Each number is 200 + 40 x the weight over its row's rms, rounded and kept within 0 to 999. Layers, rows and columns count from 0. The size before them is the row's rms in percent of the matrix's.

# layer 7 MLP gate, 320x128, rms 0.0832, rows 84-120, columns 64-127
102,164,248,189,234,272,162,214,217,183,224,186,251,218,221,227,210,116,175,219,171,212,202,228,195,192,229,135,300,208,263,177,131,221,194,191,187,143,239,230,167,223,294,186,183,168,221,161,173,195,184,228,250,203,214,224,167,202,207,188,208,234,252,245,173
104,229,132,173,250,218,264,200,138,147,263,179,220,265,214,192,201,202,220,179,224,236,176,220,276,251,209,154,216,216,160,203,123,196,144,142,230,183,155,195,202,253,235,179,143,212,189,148,93,183,157,246,273,257,239,220,232,240,195,201,195,209,228,253,239
105,122,187,270,249,219,152,180,279,214,174,225,176,243,261,245,198,183,174,144,189,118,240,167,207,215,183,214,162,179,255,262,224,167,235,236,245,219,200,211,157,235,235,252,187,224,205,202,140,191,250,189,166,197,257,224,182,175,194,204,230,221,189,244,149
095,233,247,219,222,226,172,217,190,204,210,230,196,99,254,220,209,205,151,213,182,193,299,133,227,134,171,167,282,156,210,297,139,156,189,194,205,195,126,195,174,270,175,237,178,230,169,206,179,185,122,226,267,183,205,191,251,178,210,208,168,230,254,203,209
096,229,191,224,200,170,201,207,216,264,197,234,219,243,247,216,186,171,180,204,149,148,219,157,124,161,195,147,222,246,176,119,219,211,167,222,193,207,266,189,269,234,177,209,164,255,266,112,121,192,190,286,109,185,205,185,164,239,184,185,197,266,194,180,155
096,187,143,269,236,242,183,268,221,162,180,196,163,232,180,204,195,181,161,125,157,188,168,204,169,169,224,161,236,199,219,193,258,179,136,294,176,194,226,208,231,142,218,208,210,126,185,290,186,197,171,206,137,184,241,290,171,112,218,234,217,214,201,264,145
104,194,250,221,192,153,220,149,161,178,200,212,223,224,215,196,145,157,154,214,206,155,150,169,199,230,171,97,256,196,261,144,199,233,194,231,246,140,175,228,174,169,203,228,161,169,243,172,164,236,242,222,232,150,266,239,214,177,252,146,173,245,192,227,174
099,192,214,194,177,191,167,221,164,199,139,206,239,125,189,196,240,232,206,219,201,186,167,233,220,170,261,202,210,292,204,195,196,198,219,177,165,211,216,254,215,227,186,140,123,177,192,213,196,160,221,221,195,111,252,215,202,143,189,236,253,263,184,176,171
110,216,184,178,215,129,213,199,157,197,209,123,237,234,173,210,234,142,244,180,176,160,110,180,264,153,218,213,296,242,268,181,203,242,218,193,146,190,206,126,217,173,184,241,214,233,193,213,176,215,202,282,184,178,211,201,259,186,196,252,104,268,184,190,170
100,153,149,217,186,262,214,198,241,243,203,235,230,204,228,315,117,187,221,175,195,200,274,181,206,199,178,77,233,195,171,244,259,139,248,195,149,278,179,190,219,212,195,209,195,186,153,243,157,142,126,141,187,197,216,248,224,257,161,185,160,246,219,138,183
095,176,206,190,253,195,218,273,253,190,192,147,163,170,214,271,122,151,145,226,176,258,203,236,218,242,220,142,203,185,204,176,147,170,134,209,193,224,248,206,170,237,176,258,151,189,208,172,254,155,205,228,198,197,213,236,189,224,205,235,221,152,169,161,216
097,198,225,205,188,215,209,239,153,152,202,95,261,205,216,218,223,171,160,137,248,165,202,158,170,181,181,154,178,205,211,146,216,167,197,205,177,132,193,237,213,195,158,182,194,184,186,229,189,256,241,206,93,169,270,232,194,143,215,244,178,221,202,203,123
101,149,211,133,266,225,268,186,163,235,119,211,190,144,143,209,238,226,225,173,143,146,245,203,195,205,198,144,243,207,256,194,151,149,197,204,204,276,148,223,165,213,194,171,191,228,219,135,229,272,154,170,221,250,236,252,221,205,148,172,259,204,215,204,193
098,189,302,212,216,208,242,268,225,212,167,248,234,249,241,207,214,181,207,245,195,142,199,149,135,243,210,217,171,225,219,213,277,183,187,256,178,149,228,249,226,186,240,176,212,192,222,203,185,285,163,213,219,148,117,230,204,217,191,189,215,176,164,133,210
101,206,210,230,213,153,196,266,201,134,212,251,200,203,204,253,185,198,238,150,147,215,211,163,208,173,133,199,206,190,175,143,231,232,174,224,123,189,243,227,175,221,146,203,195,151,210,223,185,218,198,149,165,138,231,324,202,198,135,202,213,242,168,276,156
102,213,238,217,157,156,211,197,183,177,167,273,288,152,217,220,222,189,163,165,171,143,155,204,282,233,244,134,216,143,184,232,213,275,144,178,183,196,201,180,171,255,165,162,185,244,206,160,137,276,148,182,154,210,200,195,172,296,198,198,215,218,206,187,201
098,122,193,247,144,204,248,268,213,179,184,162,239,220,238,207,176,153,190,239,246,204,145,151,221,178,221,225,256,209,242,226,167,163,194,189,146,178,238,199,160,257,182,240,216,222,220,143,163,194,303,274,178,152,220,244,242,125,297,190,214,200,203,168,181
106,107,179,185,277,292,251,169,223,205,185,189,231,89,259,231,184,222,148,223,170,171,185,206,220,242,202,178,216,211,172,204,189,260,192,279,196,198,272,155,171,175,214,149,195,175,180,165,148,255,171,151,240,157,217,260,223,216,159,185,251,216,220,194,224
104,242,197,184,158,122,195,208,230,223,215,118,302,209,204,171,120,151,176,211,230,218,154,172,178,205,213,186,184,221,209,120,184,278,161,220,147,201,163,167,249,256,206,255,121,265,224,165,132,184,193,219,190,143,229,208,221,114,217,204,244,172,243,238,220
099,158,195,182,251,245,175,223,309,251,102,178,181,190,221,180,241,196,183,181,186,196,198,210,160,189,220,135,259,223,242,219,146,229,191,168,208,272,182,269,109,260,208,139,193,215,107,183,159,172,160,250,169,175,170,180,235,196,203,200,262,141,210,163,219
106,194,224,223,139,144,248,196,171,200,172,139,252,160,238,219,189,145,170,202,124,184,199,209,257,144,260,179,195,260,206,195,199,228,217,170,156,162,232,208,111,225,193,195,125,273,246,210,187,218,243,216,223,197,130,204,245,186,201,253,167,288,188,167,183
101,221,235,174,258,212,308,248,236,174,218,193,253,172,197,242,176,223,243,181,183,142,197,242,168,188,207,200,200,266,205,198,157,137,162,98,120,216,221,204,166,183,204,141,237,194,185,228,161,259,233,231,240,180,265,278,221,166,201,183,209,240,204,193,197
090,156,188,209,308,220,166,210,231,181,229,192,168,221,133,227,205,226,170,171,179,233,78,223,236,172,186,177,187,157,236,188,119,129,188,194,206,191,199,148,207,140,185,286,292,234,202,193,230,134,246,236,164,234,206,220,228,154,205,230,177,220,221,226,197
096,219,160,183,212,211,162,139,179,266,234,159,239,147,235,213,192,200,189,195,168,206,248,203,206,261,247,237,309,240,148,161,200,276,204,151,130,222,138,238,250,292,222,108,188,161,255,167,90,180,151,182,257,204,240,194,253,201,115,191,171,188,186,236,161
094,224,270,270,260,164,249,234,176,204,210,188,181,213,161,182,246,244,151,229,225,162,198,129,204,118,245,168,231,230,175,185,191,195,249,230,129,231,177,227,124,207,158,204,221,214,192,156,178,175,131,252,257,182,241,209,232,181,124,164,149,217,181,209,166
100,226,270,160,222,186,230,238,176,148,177,151,200,232,198,182,158,196,186,253,184,186,145,156,199,260,233,205,182,228,218,93,143,204,199,198,109,263,217,184,224,200,236,177,231,172,219,186,204,272,230,193,263,186,161,247,183,249,206,143,186,230,163,202,197
099,217,271,220,295,146,143,240,168,108,248,235,209,187,201,234,260,224,292,232,182,140,174,196,258,188,232,196,301,157,250,168,163,239,197,170,198,195,186,253,160,147,231,167,213,233,225,149,146,122,224,188,130,187,219,210,187,195,123,238,197,180,151,268,298
104,244,183,246,198,198,174,257,230,142,231,171,197,227,183,214,201,175,251,167,158,261,120,156,158,169,225,211,195,269,264,142,213,237,181,128,191,175,221,276,208,205,219,228,157,287,234,214,116,221,184,207,222,165,262,236,167,122,187,206,198,191,174,195,173
099,229,164,181,174,186,264,159,160,192,147,230,225,158,243,202,213,221,111,221,189,201,195,116,267,134,253,151,240,243,184,188,247,173,152,177,214,251,166,153,223,236,271,172,176,268,197,141,159,178,204,137,220,187,151,212,211,163,226,272,192,236,289,265,282
107,176,239,186,148,233,282,192,169,267,329,173,217,150,240,165,216,207,198,183,215,225,241,241,192,247,206,180,246,251,178,185,142,215,117,210,189,178,165,267,261,233,249,154,159,222,226,209,139,210,152,227,237,212,170,252,184,279,166,171,261,248,192,191,203
096,173,235,202,216,240,203,145,218,190,186,149,281,198,218,201,239,144,202,211,194,195,139,209,138,145,191,165,199,208,186,244,227,163,221,176,179,247,291,231,182,191,232,265,155,167,204,197,192,208,198,255,208,145,276,246,249,120,184,211,250,252,207,135,196
098,179,155,232,158,221,187,210,148,189,215,172,163,160,162,134,186,269,176,243,147,146,212,225,240,172,247,107,247,227,133,263,146,313,162,200,171,234,204,210,224,173,261,263,233,213,228,206,208,251,281,215,206,200,210,252,237,107,169,143,162,227,243,154,203
097,203,185,259,190,122,218,152,231,206,237,238,146,179,223,170,271,215,147,159,140,205,238,164,183,201,180,196,152,186,197,210,181,223,230,238,225,195,246,220,210,214,275,132,110,199,259,158,222,147,206,218,143,195,239,231,172,270,215,212,222,219,254,222,178
102,223,214,170,223,228,233,254,283,179,229,75,166,244,249,227,254,188,229,186,203,212,167,193,175,205,171,130,172,167,181,146,171,159,145,190,155,176,171,177,138,159,195,202,258,214,337,124,173,253,187,243,244,177,151,284,236,197,185,153,203,209,197,171,232
095,187,189,170,233,259,177,196,220,152,251,267,170,156,241,211,235,242,251,200,211,193,196,227,253,214,197,211,292,210,128,253,209,279,189,181,207,185,242,208,230,219,179,179,195,184,176,229,212,206,218,174,166,155,288,293,231,93,145,171,266,199,215,203,179
102,231,162,262,205,215,208,210,212,211,225,145,242,225,158,185,238,112,185,150,104,168,166,203,208,182,254,220,219,250,287,199,209,227,201,262,230,192,244,208,124,196,197,166,189,188,290,160,197,184,90,239,207,190,158,226,202,171,181,258,226,232,153,163,185
100,165,269,204,252,205,210,166,262,216,221,176,256,239,219,281,189,220,173,242,239,189,144,184,226,147,164,131,266,211,201,167,236,228,126,239,174,158,208,185,220,209,242,215,177,225,215,223,205,228,228,175,233,171,145,215,248,233,207,157,162,244,113,171,196
# layer 7 MLP up, 320x128, rms 0.0829, rows 84-119, columns 64-127
099,196,128,272,126,186,180,126,199,220,244,243,191,250,191,189,188,86,237,153,236,207,207,236,211,208,206,209,273,207,236,194,210,170,128,164,226,209,178,162,193,157,259,324,218,213,233,254,134,239,242,239,201,186,186,165,233,141,248,162,234,196,267,162,128
102,212,142,229,172,266,108,195,272,224,198,178,235,192,148,170,178,147,204,238,228,208,179,120,217,178,253,243,159,164,166,223,262,230,235,233,229,224,201,137,218,210,248,183,202,239,221,218,206,155,204,290,157,210,271,161,181,210,213,202,222,175,241,168,262
103,249,192,241,175,167,185,133,122,171,152,242,241,172,207,122,198,209,265,169,138,166,161,211,227,248,169,153,215,211,180,198,212,240,204,162,239,188,258,202,144,137,197,163,252,132,219,166,169,216,189,159,209,188,194,155,200,176,256,204,193,176,160,196,222
096,279,205,195,186,192,138,206,229,142,214,222,208,190,175,251,198,254,185,284,185,253,167,121,211,270,137,219,161,205,203,197,196,144,246,215,183,197,180,214,230,176,281,218,148,282,195,286,115,186,237,260,244,186,131,219,231,152,207,236,231,169,256,222,153
096,184,146,138,179,180,269,208,277,163,202,145,240,235,204,176,257,207,157,219,220,224,167,97,142,215,244,190,171,158,207,170,177,182,211,208,199,183,195,138,206,223,287,213,196,212,184,174,232,183,207,218,259,212,186,172,162,233,152,175,180,121,199,164,174
095,156,220,168,194,165,245,119,247,278,218,110,175,185,161,241,168,159,190,268,186,183,165,216,265,215,206,233,247,195,192,257,154,217,226,191,241,163,192,213,126,194,258,201,243,215,212,171,206,185,218,135,202,236,188,221,226,214,262,276,238,138,216,151,209
107,246,176,180,188,183,160,239,178,196,221,238,192,158,179,236,265,231,223,223,210,230,192,191,246,172,183,276,230,219,247,94,153,192,213,188,163,227,280,196,206,224,183,171,166,273,242,228,190,328,203,204,191,193,143,132,219,167,112,200,267,252,205,98,244
094,268,266,294,176,192,161,181,197,180,250,181,214,198,117,226,181,230,172,216,169,154,144,190,270,253,159,235,144,236,214,150,200,184,198,241,174,206,245,204,199,206,176,206,210,169,191,224,123,202,278,207,156,254,182,158,182,208,200,202,180,229,245,127,157
108,160,163,219,164,231,217,296,144,152,168,172,183,233,178,192,183,174,166,208,222,130,218,223,177,216,224,231,266,254,229,124,222,213,175,163,185,163,172,238,270,168,176,158,200,201,209,194,205,216,138,230,231,175,202,274,218,225,186,207,155,197,228,173,220
103,151,200,205,180,215,209,221,209,234,124,245,225,220,210,296,213,155,205,217,208,204,224,196,291,219,222,165,175,224,275,211,186,120,218,134,192,231,163,217,161,295,113,212,180,175,198,215,152,209,207,168,111,218,200,170,270,192,125,219,154,255,184,186,165
096,207,298,271,179,265,148,232,156,171,177,156,271,188,271,248,206,197,246,184,192,205,192,253,222,194,234,253,195,171,149,262,213,140,215,137,225,216,284,130,187,173,226,240,249,216,172,234,190,207,259,216,104,192,154,157,220,178,193,276,138,195,209,138,194
100,187,277,271,237,264,158,219,232,194,180,156,197,260,229,197,189,172,132,94,236,200,234,151,197,213,201,166,171,147,210,237,204,130,221,240,198,145,157,289,265,195,176,178,195,212,198,211,222,203,285,145,174,223,205,187,187,207,205,303,199,226,208,173,158
101,198,239,233,203,247,137,249,164,153,228,233,164,185,209,203,221,218,156,242,209,192,167,256,153,143,199,78,220,183,215,199,213,205,119,265,184,226,153,250,156,225,178,189,224,188,176,207,159,145,228,173,234,162,188,218,184,197,253,180,203,172,297,200,272
100,221,165,181,183,182,146,173,144,173,230,221,178,161,224,197,197,222,155,225,219,233,170,268,276,163,225,191,186,190,222,202,158,216,147,244,235,172,211,121,213,244,129,255,202,288,199,231,163,159,302,180,187,269,274,75,206,205,157,161,231,249,191,202,169
102,196,221,205,227,260,242,219,165,181,223,124,222,180,194,89,220,257,235,200,248,207,188,171,243,227,226,192,130,209,184,159,195,134,204,191,263,266,246,188,145,217,262,193,318,187,218,220,216,167,190,231,220,219,217,171,252,200,163,190,213,131,168,269,217
101,202,225,191,191,176,237,171,200,226,200,220,223,217,226,284,115,108,139,200,178,202,173,237,146,227,242,162,137,174,189,193,195,189,189,221,190,217,173,163,163,187,241,214,264,254,180,140,142,211,215,152,100,161,205,211,172,261,214,246,190,174,206,242,247
099,218,186,179,215,234,234,192,298,213,288,106,136,215,183,247,106,185,174,196,257,300,208,197,245,179,211,134,217,246,133,216,247,138,242,211,179,268,182,228,194,223,223,208,212,164,213,215,263,129,204,166,206,189,222,261,211,201,190,221,157,205,187,200,276
105,243,248,179,287,234,149,205,223,170,176,239,201,201,228,153,216,157,201,214,234,193,232,176,156,204,180,143,270,184,205,176,154,146,229,193,195,201,169,209,118,236,209,227,196,236,166,255,168,199,197,215,238,188,209,174,141,222,200,128,183,226,199,234,203
101,184,186,198,191,210,154,145,205,121,236,191,223,161,169,224,233,250,237,261,180,202,198,214,226,145,235,213,232,194,226,194,154,127,270,185,231,236,243,234,140,167,256,157,187,229,168,226,203,199,206,160,211,219,208,200,126,210,250,196,158,234,175,177,256
098,286,226,226,162,157,228,198,175,226,203,188,204,189,219,280,189,167,192,256,209,242,236,262,199,201,209,224,128,181,145,257,252,190,179,231,220,100,180,230,277,126,158,278,160,192,210,232,200,179,233,167,208,147,195,207,194,170,224,312,176,238,196,205,160
103,259,203,165,226,259,183,255,199,176,195,236,225,277,231,212,201,194,120,263,145,214,176,169,174,203,185,201,116,195,261,203,177,213,224,217,225,196,183,167,173,189,150,221,243,215,192,201,154,228,181,213,188,243,245,160,255,271,185,213,125,188,144,205,161
100,220,191,152,210,182,190,181,204,160,251,165,163,195,207,158,221,206,209,236,207,220,269,185,250,288,179,224,239,180,250,190,227,255,246,190,248,162,179,193,246,238,230,231,162,236,178,199,225,158,195,190,182,237,236,164,213,234,170,317,199,218,147,198,156
089,218,127,184,150,190,207,167,180,223,214,189,254,213,201,189,171,164,172,177,161,218,205,286,248,231,173,240,212,177,172,192,243,249,267,238,239,172,252,215,253,215,270,213,153,150,167,268,142,209,177,135,171,190,250,155,138,244,219,268,227,142,137,239,219
092,179,192,185,174,238,194,172,215,202,162,156,209,179,265,215,213,208,230,191,225,187,293,199,216,181,242,154,210,204,165,237,235,176,155,180,198,163,233,186,216,128,181,230,208,224,145,271,147,223,187,227,206,179,243,206,165,258,181,228,198,223,180,146,162
093,245,217,131,278,212,162,199,121,192,203,192,266,220,166,245,190,209,230,257,168,215,183,201,232,171,294,187,224,197,267,278,230,161,252,202,193,173,253,241,226,210,228,124,158,215,228,250,215,211,219,186,202,194,182,214,151,144,110,252,228,136,215,177,218
099,237,258,210,243,251,230,154,181,244,199,222,134,184,250,189,133,178,251,184,246,192,166,279,216,252,167,188,191,204,321,166,262,199,206,163,255,158,261,247,247,265,145,207,152,220,179,178,232,169,252,154,273,119,232,172,201,172,193,185,179,139,237,224,159
096,210,172,188,198,204,200,273,221,288,190,220,222,209,167,157,240,203,222,190,163,195,205,233,214,242,226,198,168,212,199,88,196,205,140,177,192,282,170,160,174,151,165,202,166,173,197,143,190,188,199,179,251,289,195,204,290,299,153,103,77,132,262,179,242
106,253,196,244,135,186,136,275,146,166,204,129,221,167,214,183,283,145,189,166,223,209,243,161,237,190,206,218,171,219,172,176,192,153,148,177,220,213,219,206,172,278,163,190,184,146,184,237,192,221,238,154,186,184,148,212,172,161,200,145,293,197,131,225,301
098,158,174,153,207,232,201,192,189,84,181,223,190,191,169,239,247,251,185,266,231,227,174,136,270,137,185,151,240,180,199,215,178,214,168,170,180,226,239,135,189,252,211,218,250,238,196,182,178,220,193,161,221,231,183,212,141,243,220,204,185,213,223,227,168
111,152,199,199,206,168,225,197,224,197,190,230,237,202,279,259,298,202,163,230,172,189,235,242,181,200,203,161,197,213,184,248,194,178,161,201,197,201,160,195,102,243,199,155,275,122,228,207,257,258,183,195,142,178,202,211,189,161,186,186,177,175,144,257,243
095,171,197,229,249,220,163,205,175,197,198,248,190,205,158,180,151,217,207,268,207,170,190,163,235,202,213,196,213,265,204,213,253,217,219,212,242,212,195,211,237,162,176,200,110,185,173,236,179,188,230,109,204,196,195,201,160,267,176,242,264,88,292,298,207
096,206,212,229,188,171,208,148,213,120,223,218,211,73,156,140,267,209,226,189,183,188,132,231,271,220,178,154,152,209,236,200,228,235,191,204,212,135,149,185,222,159,256,240,152,259,197,313,258,181,300,174,175,281,194,263,207,228,100,253,172,141,264,206,162
096,210,151,157,179,257,223,204,191,184,193,224,218,159,246,251,237,250,240,168,265,199,179,213,218,230,196,211,195,220,213,194,210,305,185,131,142,136,216,183,213,191,188,193,268,257,147,232,215,187,177,162,199,193,135,204,109,248,175,199,205,234,161,211,208
105,149,228,205,263,265,196,237,282,188,239,120,189,221,209,214,289,171,241,209,192,235,162,167,224,147,219,215,160,285,238,204,166,166,252,147,176,212,209,184,134,132,224,140,232,175,246,170,191,218,254,233,171,179,140,193,198,144,272,134,190,235,148,233,164
092,292,188,199,146,274,154,195,180,244,218,186,135,214,285,163,247,237,240,212,178,299,206,254,247,256,200,175,230,164,142,201,201,239,181,152,182,189,196,224,167,248,155,205,149,159,208,283,190,177,226,173,207,164,187,175,208,162,170,276,180,193,179,179,113
097,180,164,242,252,173,161,152,258,179,215,232,242,321,198,150,183,142,272,141,173,150,208,220,160,272,205,230,250,206,239,128,121,214,148,169,173,221,107,189,224,187,214,239,182,154,156,196,158,169,194,192,216,231,203,203,222,196,141,287,245,258,146,194,114
# layer 7 MLP down (transposed), 320x128, rms 0.0797, rows 84-119, columns 64-127
099,226,170,211,223,186,211,163,199,153,171,213,149,129,193,128,165,196,162,197,168,336,155,148,216,204,213,218,195,196,250,178,218,192,195,168,229,222,143,245,313,182,234,251,197,157,197,191,171,180,229,183,207,135,223,215,163,223,223,190,183,193,188,166,196
102,245,261,190,153,176,199,199,169,152,186,219,186,181,271,173,192,167,253,142,199,180,196,170,173,190,215,187,161,248,235,299,202,151,213,143,259,239,215,181,142,134,208,206,282,113,232,213,250,159,182,182,215,274,241,219,186,223,266,178,112,283,186,206,179
103,132,231,197,325,212,231,150,231,215,194,190,246,204,261,180,161,243,181,226,185,125,205,177,156,210,173,230,216,227,192,170,195,233,172,169,278,273,211,224,180,132,166,175,211,259,160,177,216,159,265,158,258,187,189,158,175,155,191,226,162,143,132,257,115
097,225,178,187,168,176,206,220,209,217,205,192,226,251,118,194,246,170,165,193,169,218,179,246,254,161,181,199,191,194,224,138,278,238,196,165,188,262,241,227,314,195,253,192,256,172,242,185,279,181,224,110,144,186,218,176,165,259,248,164,190,172,183,116,243
092,177,231,242,173,229,236,241,179,138,159,162,159,189,218,265,168,182,151,194,181,251,189,292,195,211,161,246,175,172,281,151,144,199,237,185,196,177,204,221,201,156,200,184,228,221,140,177,185,225,228,205,214,164,164,171,215,184,192,212,180,161,356,163,284
096,246,199,172,240,153,203,211,259,161,140,202,173,217,97,232,210,223,212,168,200,201,257,182,239,256,175,220,191,245,240,160,158,149,193,184,191,223,196,257,221,244,173,249,182,197,226,198,139,196,183,225,178,214,233,218,250,181,219,182,199,327,188,165,155
103,268,204,175,103,205,167,208,168,153,174,237,126,126,144,207,119,218,185,241,218,209,218,177,202,217,178,150,243,252,158,193,272,234,230,263,130,223,192,142,223,163,220,156,198,221,204,248,161,181,197,254,156,210,191,159,196,211,197,222,233,171,204,135,196
098,154,187,217,232,194,228,249,146,203,140,216,196,171,229,207,267,308,181,142,246,267,176,200,235,141,251,234,168,159,231,230,232,201,228,207,196,247,200,198,323,180,197,152,240,192,198,232,234,232,164,136,227,215,181,206,147,207,197,198,179,160,185,200,165
107,267,155,203,221,204,157,268,170,177,229,170,196,237,152,237,152,190,190,272,228,232,167,214,204,191,173,161,144,140,217,203,271,184,147,174,112,177,173,161,314,262,235,231,269,218,199,167,228,157,252,223,177,195,226,185,186,238,186,169,220,191,152,179,190
101,252,190,246,161,244,132,211,212,216,245,169,217,162,177,219,248,218,164,171,203,305,189,284,235,219,182,208,221,186,164,230,232,198,180,163,140,230,176,124,283,237,253,141,161,197,199,242,105,175,189,239,152,213,191,170,168,142,162,194,251,183,186,163,211
097,141,204,135,178,178,243,158,197,156,228,200,129,177,208,126,140,127,110,174,291,272,233,163,268,213,229,131,172,236,247,202,159,192,232,204,241,221,175,235,201,230,242,179,196,188,188,153,233,211,227,236,219,216,184,229,226,169,222,183,197,238,189,222,229
096,250,186,146,240,241,162,130,211,222,194,181,155,229,211,225,173,170,172,133,196,221,214,257,218,279,202,208,201,241,235,205,196,194,218,272,170,141,216,238,232,207,230,226,206,245,270,205,175,214,161,155,182,185,247,269,245,242,182,196,238,210,188,180,138
100,185,202,224,199,252,178,226,257,224,153,133,291,210,279,218,247,237,280,219,206,218,209,238,176,187,140,191,185,188,174,181,190,196,312,108,205,169,295,238,203,169,135,191,229,198,154,221,149,170,184,200,183,224,221,205,225,231,159,226,182,186,205,196,178
100,212,253,235,176,207,248,231,205,215,205,182,292,241,155,218,195,144,174,151,179,212,240,166,215,182,236,132,196,186,192,157,190,197,222,183,149,213,202,129,189,208,194,55,205,220,167,198,210,187,246,258,289,141,183,241,228,262,187,215,218,257,205,210,121
101,164,201,246,227,225,172,180,202,184,196,229,203,174,207,189,137,162,125,217,175,260,166,243,183,148,196,245,197,197,238,223,156,280,220,156,231,242,223,154,122,195,156,240,287,223,179,193,99,117,227,210,222,169,216,180,211,182,193,151,173,112,302,187,302
101,174,177,157,152,219,176,232,207,219,202,153,174,261,207,129,239,197,206,246,149,160,133,207,235,294,181,199,211,190,227,178,193,212,217,147,233,130,276,219,288,226,223,232,176,166,213,220,227,235,143,241,204,197,171,264,234,226,241,209,272,206,169,190,243
100,95,135,181,194,225,228,255,223,209,171,196,233,219,151,260,299,183,230,117,113,227,157,196,185,241,183,238,185,207,236,223,238,122,160,173,206,235,180,254,157,200,244,229,229,240,270,184,196,217,209,231,254,200,146,173,217,90,184,174,201,168,159,187,193
103,258,173,190,133,181,208,247,264,251,228,204,197,196,181,229,242,210,204,259,160,173,221,247,272,178,153,187,140,252,129,165,255,247,230,220,119,213,202,200,192,190,231,196,188,146,187,226,226,152,295,113,245,152,266,205,264,216,241,182,153,203,218,194,212
099,259,236,191,249,237,253,173,217,206,167,236,203,222,193,188,195,124,141,198,205,171,283,166,210,154,251,160,176,163,158,141,247,229,151,243,178,195,181,223,107,134,256,185,229,212,233,298,202,143,233,161,223,199,150,191,168,150,152,229,156,195,277,226,208
100,226,139,179,185,213,186,210,159,221,199,198,112,170,223,139,253,231,157,172,174,200,211,195,234,207,248,184,134,205,272,163,215,223,103,113,128,274,158,209,116,203,191,197,243,251,199,219,238,181,211,260,170,256,223,236,184,207,200,199,114,237,209,201,217
105,205,245,213,248,178,160,138,177,161,265,282,152,178,177,231,145,147,257,233,179,155,206,249,192,147,134,190,232,115,152,264,239,204,220,161,144,177,242,171,281,140,229,186,192,156,161,145,221,187,176,251,120,141,121,221,213,170,180,148,249,254,238,176,193
099,177,238,206,212,158,200,185,221,230,257,156,158,246,191,214,169,157,237,151,153,220,210,261,196,180,212,123,161,230,249,194,236,295,106,293,209,200,142,176,117,148,219,209,189,201,243,152,221,195,230,179,191,169,159,187,237,189,284,190,198,168,239,192,159
088,196,214,218,225,234,221,156,250,207,216,262,202,191,230,218,161,236,202,198,185,213,186,188,230,195,218,215,172,250,275,179,162,177,163,205,251,180,163,168,124,191,177,182,196,260,244,167,171,240,206,173,234,102,175,234,246,151,174,151,220,217,208,162,213
094,158,176,240,137,188,155,213,232,145,222,184,166,218,240,271,217,174,252,244,198,237,164,151,257,193,149,162,191,227,269,222,187,201,180,202,202,256,155,174,154,204,148,198,196,182,206,155,196,276,168,134,200,229,188,218,177,244,187,206,197,291,199,66,240
094,162,287,198,171,133,196,210,268,192,258,255,255,262,222,152,265,176,144,242,137,181,314,207,223,185,148,207,167,203,235,170,165,247,181,199,167,210,215,137,200,313,209,166,170,225,241,208,225,208,272,191,214,145,179,185,236,200,253,149,191,267,224,198,139
099,186,227,156,137,189,141,176,147,226,274,239,221,244,176,147,151,121,166,197,162,229,250,181,188,196,249,158,270,201,130,211,240,319,162,183,257,211,167,234,153,222,195,160,151,215,177,196,223,111,205,205,241,262,256,115,194,250,213,198,155,192,223,277,180
098,163,154,182,221,192,224,123,196,158,144,200,162,232,246,207,215,179,276,288,247,180,196,211,198,162,213,173,241,160,199,219,204,221,187,244,222,180,252,209,177,288,191,221,156,246,164,173,176,227,204,172,208,179,211,219,196,169,189,248,165,156,158,254,208
105,185,116,103,302,183,246,230,214,218,141,209,197,194,205,232,177,168,212,180,151,246,122,237,212,171,254,242,139,277,215,197,176,170,196,204,179,155,151,177,185,165,251,255,176,122,225,146,213,184,229,191,107,224,206,181,212,248,202,186,174,221,214,203,142
101,224,263,202,250,220,245,196,293,284,123,180,190,229,220,269,222,177,172,244,166,165,173,201,203,138,163,260,156,168,156,166,212,224,280,213,241,200,224,230,226,214,152,154,193,199,138,168,249,145,178,161,177,169,165,206,202,222,212,216,206,200,159,183,252
108,218,155,216,219,178,186,180,270,279,227,255,147,235,83,186,236,186,280,177,165,134,209,162,219,220,199,259,218,231,215,148,178,210,214,208,174,224,217,217,247,209,190,180,235,163,180,176,206,182,176,145,279,114,211,320,109,191,160,205,223,236,201,194,132
095,209,185,235,234,222,185,165,220,170,253,235,213,278,186,198,189,178,194,159,252,192,236,199,145,197,227,142,193,261,244,179,247,202,151,213,156,191,149,106,133,205,185,223,289,161,202,166,174,227,226,214,239,201,194,238,165,150,201,171,179,234,143,126,167
097,88,188,143,194,124,216,172,268,202,149,160,208,208,204,240,234,238,223,242,158,213,162,102,149,182,197,168,251,218,211,159,251,166,206,276,187,216,176,144,276,276,235,243,174,169,248,155,227,173,157,202,204,201,172,165,166,212,221,265,238,178,157,155,197
099,267,220,151,216,201,239,185,184,210,189,192,186,251,223,144,135,202,185,228,171,185,180,224,176,193,221,184,215,181,191,204,233,193,189,194,247,264,180,184,106,184,217,231,157,167,219,120,280,287,212,161,164,233,260,188,212,227,128,237,206,173,233,228,209
105,179,129,256,262,190,170,195,140,135,180,212,198,218,203,219,212,153,226,178,207,244,161,256,207,166,209,230,183,216,139,168,220,152,254,194,234,230,176,275,226,207,251,289,236,193,270,139,191,222,194,255,229,186,259,165,147,215,179,157,235,221,197,231,242
091,192,205,262,176,173,245,183,171,192,190,125,204,185,159,234,139,170,160,204,154,253,180,212,156,168,196,192,140,211,300,227,229,217,223,252,243,236,139,157,255,133,207,223,188,202,206,164,268,176,205,228,198,176,203,154,182,193,235,322,111,131,178,173,233
097,203,230,182,132,226,194,194,196,235,178,243,126,127,170,241,167,252,202,192,236,224,145,236,251,145,268,251,238,163,189,248,241,131,208,173,206,191,185,194,257,180,246,181,210,177,158,194,201,211,193,192,207,183,179,184,218,206,192,282,183,166,184,200,251